{"num_hidden_layers": 8, "hidden_size": 128, "num_attention_heads": 6, "num_key_value_heads": 6, "head_dim": 32, "intermediate_size": 512, "vocab_size": 512, "hidden_act": "squared_relu", "norm": "rmsnorm", "norm_place": "pre", "norm_eps": 1e-06, "positions": "rope", "rope_theta": 1020.0, "rope_fraction": 0.25, "qk_norm": true, "attn_scale": 0.411, "bias": "none", "tie_word_embeddings": false, "parallel_block": false, "extras": ["local attention windows", "value embeddings", "skips across layers"], "init": "normal", "init_std_qkv": 0.0503, "init_std_o": 0.0411, "init_std_up": 0.0503, "init_std_down": 0.0252, "optimizer": "adamw", "learning_rate": 0.00247, "lr_mult_qkv": 0.5, "beta1": 0.95, "beta2": 0.98, "lr_head": 0.00609, "warmup_steps": 247, "schedule": "wsd", "decay_fraction": 1.0, "decay_shape": "linear", "final_lr_fraction": 0.05, "batch_tokens": [8192, 16384, 24576], "max_seq_len": 1024, "doc_mask": true, "train_tokens": 91880000, "max_steps": 5983, "dataset": "wikipedia_en"}
Each number is 500 + 40 x the weight over the matrix's rms, rounded and kept within 0 to 999. Layers, rows and columns count from 0. Numbers have three digits each.

# q: layer 3 attention query, 192x128, rms 0.0721, rows 60-63, columns 0-127
# k: layer 3 attention key, 192x128, rms 0.072, rows 60-63, columns 0-127
# v: layer 3 attention value, 192x128, rms 0.0747, rows 32-52, columns 0-127
# o: layer 3 attention output (transposed), 192x128, rms 0.134, rows 32-51, columns 0-127
q60:483519499509465463437502513551506522452548471477510471468555468474497493526539502541475506469562545499491480469503503549543451539505544553557482481540493481463523494567529475475456504492474527477506497512439524535470522494481530523462495526493445577510516545506468569454577524518463540518492489472499479505484473446466524534492515554552482516484525515538509455520545552461495468447498
k60:487503553526575526529496474523502495474463465477438481511543544483515441476460529533635546453484472501518508528513565565511481504503511541508513516466490464496506452470411486524505504512544471449458487485537546475554515545524537519532541534498488508566520532503491495494532444569536468463508619493491525441497488536472507524502441485520446509478580479559475514424446497547500537456525
q61:480535451494482523463513486460480526505527467477488499465502509495513510481453501472570557503493513462480560521542508478474465485499421531511555470530506479441488491512477454448544476515510478486500538551478474444497506464463535488533480467518459427489490497498466514474526499520570511475583562566565495475494443459471432476493486421501507485494495508466533479526490530571478475475547
k61:514476522498495506510468603550497474445477520506449610496419491498482456526469496460479472518512465487484556455518479492508515457515468500503473531504508467475465478551501482515557514473523519488465534495504512513516538461486491500498493448486563497529505488499478527516530440475536411465507522456494525419448542470483491536524480449497485484445478536559537491494494478485457507600459
q62:520527533499520554467506486493449467393486478436465505533426556495561487465481532510499529543506496454521557481452471498456491476534546499521519534592500508438463488539475495478520487455479455513460432492494519593504493531527527512512470488568455497480524527499543470481544535503515460488522491456528526533491463464533517514487543484499515482525560510438500557483466525462523508523523
k62:447506519510478476533442502495460506544476459451520535422503495541514508456613502546461504502515503454462452565459492539501483537509556557540501515523469522518491424481469498511481547565513563461483502510450504563448464450511502498482538553473549497513449494556491476542548461500527489420489488507444458516480493504474490570539508444493490562486493541562475524514526465474501467533506
q63:476485500536471444541521497482520480458499467486533556501491479468556536468477515502475465525523533478472446524541463452443539481461459467474504423455496486462479445513444505514523497504536519434505519549514536484488515446452497506463492519482534571449488492429470459492516472474524471437528491519549512521494520462506446475514463475481495552497562463543500598477426531509441484502514
k63:504480480506562497488458527578523493466492536551490489447546495522534453510534540483481450492453537541475520523470439482540517467510581490559511483479531482474506531552481447446465515485520526444464510521497602491437521516505548521525478465476524507498496545494459536561507488522553464527591512509486542513498528425509503551462511529499491517523512532464500497536528575520473501518506
v32:466510500498497427498457547551476482503525443557473502517516470457495504519490518510559492542554480571568510500598520541545481503515415505532580391440480488498524500504496532475508542543500466496517569541483575565419540460498491481456510492438594506469460452540500469479442500450475503514408584497509526507462535467516506449504448576486508529534513488478476522499490543469502537485509
o32:383604515560492529518460527571527553535460588450466434483500558533501499489498456529541499521498503473485530407431477530421481443491516515548451533445474556503524534516439481500525536482507507467513566450492522467517544491476476468498501498414459513480503500531501527572568500479486509502553516410436513518506554418500494490494474529518533501412511559498482506495480479490504464465536
v33:479492517484456463510517423478455501493477484491534515462495494463482397562468458501434489510548498482493482540471508455490516544506431483517532505555535468477502559488530460461529476516532480480517539470475490522492553461512473504436494507517471471447452499491523510489519522438514555524485513497553444487518512549531479484500551500508504488453478510554521464549488494505516497515518
o33:515509531509454504475499532509459434434472456515501506530523461515493478433520490491528516487512512488506507545541543480478547448489463442478502458503461491538449483553494531480492499519465456487494517475524513533511485505498503530484523515533513482532518573500457493466506464546549478475509511564547504502495494476466512480513394522591529479540511481492484547474503506510509451494429
v34:499491472505504523457517512543500552498533524543504520467480471524570562440486518488473464493511536449483508509517457556487494417498525475536496485537460492464508519515449467531493481456443508507492475510449555437532453485470488481479496537422495546422510552507509510478492472481540476524497508546429498513518497458538539534531534560451496466461498470490490540518501524453433506502471
o34:442503531509577510497445521511504543539579515536514447494495535495482505533483515520483457480486412524488524430446474523504464622535525544511504547502508516512518486465578563540504508451519550498496466517504519532446486541513524504502462512460475468494453463536517521511489514482427558530519507483453499488522477489507525564480569512466446504504476516482520433514512466537479513484567
v35:514498531472487449533512468481475483518464513504532507509559544501440510503503484444456494525490428501524520487446492518470517551491467527479552475526489480491531447506546510461553501528549531501494491496511445563476553516523528507539498488552497458510422477486500494526507557514459550505497518416596434475507504493444481498495498465504501492466549519528520498513503471529546477487589
o35:515506494492426486482548480491481457461475465493543554510492459517529508462484471536487504518481562467541476559533501429462520415508441467461501465508465517491471544498417511524493476517501475466517545476473512476538533520487496491494553501589545500480537558458445508472516456529565461444489475567540504530489512501529490465457449527537565508533506485533506549496475514520538474527421
v36:507501494514538609473531564537499566486510552509461468524454578520508561486415483535518602503532538525447452444526477470445472549471568477506522512518523419515514570533506525507478491456475513484531469520527513506447520453428530545521533535520592559503509470475482525514505489525497500529501497515516445523478543485509436540460526474454471495532472517549488460499560510543501498564617
o36:485517520522483444450484497481522570532496447540537516506525482533548544531483480494453484529485511502565522530501476592489561501450498560523525522520491536408543473413581479511494502487518534511500518537420555557494550550468463542504509446455508488426467476479466499518413497517495580516481517445464491486517532509508508485573505465533513598506454557423477484540512457480480467518441
v37:546505540494457506478518458482456452508481512484503522411515498492405470473531441484497531500495404415530537501501505458473531493511469549465525491545476461498501501497519535442491468510528480478501529471508496500491507532523437505460470436560467444435471499486516524477456522527414518494451505410555489471517545499456437507463463435527466466483480504501458474494395523584533514512526
o37:533511479527455482535500488518506410455454482490512535575504469521553526505486481493481522523495604490500479528495522476450521433497469409504517451510481470506409531519423514496482440503526493480505500496506491453511517487512551520513485527536577513498526556492456505455530480528563434452495449548558517498514486477506503449494466499532587514527516457514489576541486539484555448483410
v38:466482507482457513485479566514497508526565467510496545502422494503527497451534505558480576413525533502540575495521456487485457436496512559520530549463512525418510453466446476483506462526457487550479464518451495455492566478485492473413514484545503530489489522520467489470490489483530495530516521508525483458487546491500481518506497496461594501514514503553485506503476543469493499562450
o38:502558530532570494470498486509467552473500506513437502481512526468494519486445481493532467476470530446492478468552511549465508562470528483526487504537481506510496534470553527485468531458507505523539525505502524502535455525489556537510488523458478513501510487520498525518513525497467502506450453465432536550455480469544527529533491507590448513451438466475545498492476463484509542458522
v39:517465454514539535509545547438508507501473542446504508502545497510465531512449488493494524518498501497470460504492493537480483413497538519541514518447505509437476598530502476524528517494516508545419467503509573508540453504495594486656554539552506514548549490463483493487505433522501445499521493525440477490502462520572457461522569518509535472518511464459552543443534464526472517461457
o39:506439529420524498510526468529535526486532460493539500484465526416479546546451522536500457485477404535470442495460566469517545539426552547504478548531505486504618452536566467546504469531493499483491521513455472496470497470512465451480574406484561468501408546480456468503503484480468522552471502504461481531484526559522436519487517488436474502470522468489482478474526523502491506554498
v40:500458490478579499509547463538486541547489601512528556519481489491557514530489544436469462517445527562532497526455465541503514470467512468530416507552495486478559493471490476503551491465477536498409493497492556523500480527500497477526526508474471516467510535506498527507529485518511503497519499554437512524526490507562540542498487569489502496484483518473514546541557514474505520494479
o40:486489531475547511542458506506510520547575485460501484454470497481453474490504517511512439461527409488504511469466466525490456590564530501503508528517522555566516479460586484510498522493512521456495471515543496511464511483472484454481481496505526488495456482527515501487486503509456558544539525522481477496522487545448524550481571518457447514487495499529503471448515480539510494512590
v41:539486475432576575493526527505489565496525486493509526508420481499541496536519497464431526514474526503460470549458543433500470537506575451454470549502502520508574515480514521531468518478515526514555473470538533445560494472517517535545492551547479513535469490450501481471565550493547494504549472524444472497509465492448534521507512382495542496472478508521503529529531478533523490490521
o41:571477505475530483536520496461543485491522454515498535459520468553499558469525524493485436511480487461522512546538476494533560528481482528481505493556527511439481440467560498501556470491506511491435474524553507531548445454443478515485502531455566500492490532464558495524471417489531519499451478512530435474501435557474508516479478500445412475534475454486535463514572476513441539541480
v42:516515474505522526443506532553504496542516503556504517501491467569522507437477525473501453492488525504513499539579485525477454474507517477514466520502503499491524418541446519514477496478549535490548528496450508479482461464494479509436495561390509526495479557487499517535447489533528514537555491530487499556528481468582531510507447535462522479554497485443490552497500487494449485506488
o42:442514510480540507511427499485502560553590523517501473452486559513519498489491506494511464496502467514440549437446434480534438562515520512530512543493506546517512529429573519511511524495524545528481458519522484554459495527494491510498458523496451508477478426540571547496497520467435549482533510503469494486498488473507524519482540493481455491489488541484507456527505469482492536491572
v43:460482507505489435511480482479474475445471474490479512491503511448487470512595558466515438468427482467533488539472526534478522471510466535474534599553560501456499465462584515505562546532459495519547481464462472542501514503532556514569515510520460455487470492461502511566540523462498537523429475490499449495512495530535533529495499537519500558505489529492524525576440436456487528510541
o43:550492515439458521485535504464486473494493507487530508507499454479486496471483486455530477509495508548477452547516554409457482509569514470430465423485464473556525522564462503513463504552537492483464527449531544493537498465525457510456572519574520484559512531459512519531474500478577487463508541543509476510517509495516538542474434534532520406526433495520495487423543540556505517476504
v44:468543479522540474550533460502440496478516559447554481499481601512525544528485476495537499497513454502462509462501476442548520517511463490511559547477512475520508549442465468521546515471474521463559518483470431523499509458446532560534490592495491478457563514503512536502520498514530503474487498516548505542496498520540495527457538514478462507479507518479454497532546456458516505477467
o44:541449485452404499391508486484475466520446476519550449538519463524486484515525489509460515545439503542515612548490515485484477451472483559487469439475498485522508521550581545548469515472511487493510511504476503498545534529559506527473525492552506468514495493490451463510428525555522535507523508524488501474533513542491516448517503486499523504509466491478494570495428477529515498532484
v45:518537520482471473526560483534452507491496492506543500460480522535501583518543464472469524469521441539491544475516473459558546549423451521529562500493511490494484504529569547448515484491550498444539500451508487525449513451501447560538519509528486449497477484475545499503500561470479511502467545529526470486491488510503500514486496473518468460509473566527500508570530522499475490516520
o45:465497462458400462414481514491531440459451480497539507528539459531547480472514479520502508530458541485505565570505498474478527465516433494510483422530509496480470549477489526528510490468512485463523537479478518504534511530509531531469509526539515476476502559460473489466490469544582490472549476485510527519486527527476504439457469504535550540499490480499447522484451488542551452520428
v46:504539487469600512553519459525494489446486601463495431491482515451477508541550506498524501512460514409458556546414540524503511439500478440464463516507524469409501519476574502534514515523371532515466477483433465457560490559499473477536524471537491480535563548520516500485517498592515530523527473408471507468531503505514526534520596488534448531492517448515514579471510463496483487492468
o46:615427482437512509441539481480459450471481496476516493532527497412448512518504567474474487477516455584521465488527532457567517521533492498483504516506446562579493463511484464545485481552519561446456440508520502494511553503498555441562528520500505456542510449481435474536485542472502497553502484624572463540528454581465503537491532482407478443498506452518474463437508521528525509495505
v47:501491455554520585501519562525503543500538542489487474445444549529533547473518504475463503478487539432502525553478503458492474463513539455509475524565491564473506507518516520522443471451495545476431523469523491486563500512502486472483488533456424500453511509410506431509545490500506488471484436519445464539499473496488480502465539518475568466503527488534525565487511511495510523410559
o47:522449537513575461479537530500500484532531496534560494524497514539480520532451557513455454516524485487500522502449444548529484540527533491476565489536506441463516479470561531517537473487521527515483485501492503487479491537490462535493492505536566514482453489518503534505419460492522522548528478501490454457527476546508601541488515512494428466535448443476470441518574481513464490544511
v48:550528500471518555509553447481513492524514494503571532533463526569481434548515491485505500535460462508524478534537548598459472510510455499431466473487489471500512415501544481492516515487470494546439446518542461492578487484505497489525456509507541547489508495427508492548458493491448477521534582486493513503539498463505527482484531462548513464480546449548510446488457500522478536534517
o48:523478471438479507537535515535547497511572466519477500480469507453514551443479476525473501466566553441442447458512540411487480453440473572517509460491504521467477471466463521539496455519488541433485532512469488460500495460426520459479481494537531474498470481569542481442514505527518509471420522543525511543553510493470428555527533456441507471496518507502566576526483516528477501523517
v49:486526483523529534502465550529511482530495513544439518496475495499527502486486503531537489460582477502460523490514463516486534466510529441558517438450502517485446559515452480511508512462497475496498532497548559484515513480441481466460487519502568570478515542465487544486567467513432424486541518582521521549448521468512527499505497508509496521524532548475452530516523522429456516493474
o49:437560490546541504483462527512507603553529519481485471508491543487502521524468511490515481526472472505514513467494468576501497547468537571537484548499500528492500501464554518514493519438475519483524483541458490485471517518525491506539430482418477504487481475535496503478480522519456514526510456406442485458513463495467536520537551511498481490503476510503508470520493469506513476468545
v50:508489502501472535513478517463520518455512414490466485556555500504444428521400498570573557498550463542508490485549582510522520509481532477459467466519524488543507524545569471436442509518556457481501499509567519517507485521527499472484469521549587539525509477490462509471489480485493525490490545463485500454512497485436437471486487474538499516507479433502482485475445494531468510502453
o50:555545466545500465542488499535560534487448496496467525478494495453559533529573480531506558471535554430505419538531524529477552436443569488532488512458530498428529492501425439509530498535463507524490565492467514484502511460472521504488470469412525499509504494519492467461530516503490431461461484471570500489463548425494451482524458468474526511478578550458457501527534519492522460514413
v51:517493553511488466478503515471516554485504470497481541515457461573510471500480525464502446536499503464552495456540566487449539438496516511504490438524467510420383476512465582481511467522498445523504573514458511477508475495487452502386459469437474475488522485458513486492455501456507503483434504474548562496570504488498512545539454551487398524481428509477471518484421524475550540517488
o51:459491475536491570570444470545500479543533518493501471549522497464518462504563480473533503510515561505474543483448516516504478516574456442522540495536488497542485495499416435450478462511535483532499461475564504483467522523572543482526425521503492485483524470533556522418511518504454459529514491525545517481515496472471512571502467481482566469469541494466508512576532482537455516419517
v52:512467506499506458460410566513510534513511548535429501497478490521521537470505558492485477527480541435520546508487491529545494462450501510486480463543451529479474526502432465555478498471506512496496554530502560495443504486491456459441479547451474548443484552509495512519456504484444487519544502508486504570515508495556483474497453543470431510512492490434497524535490539459505491516478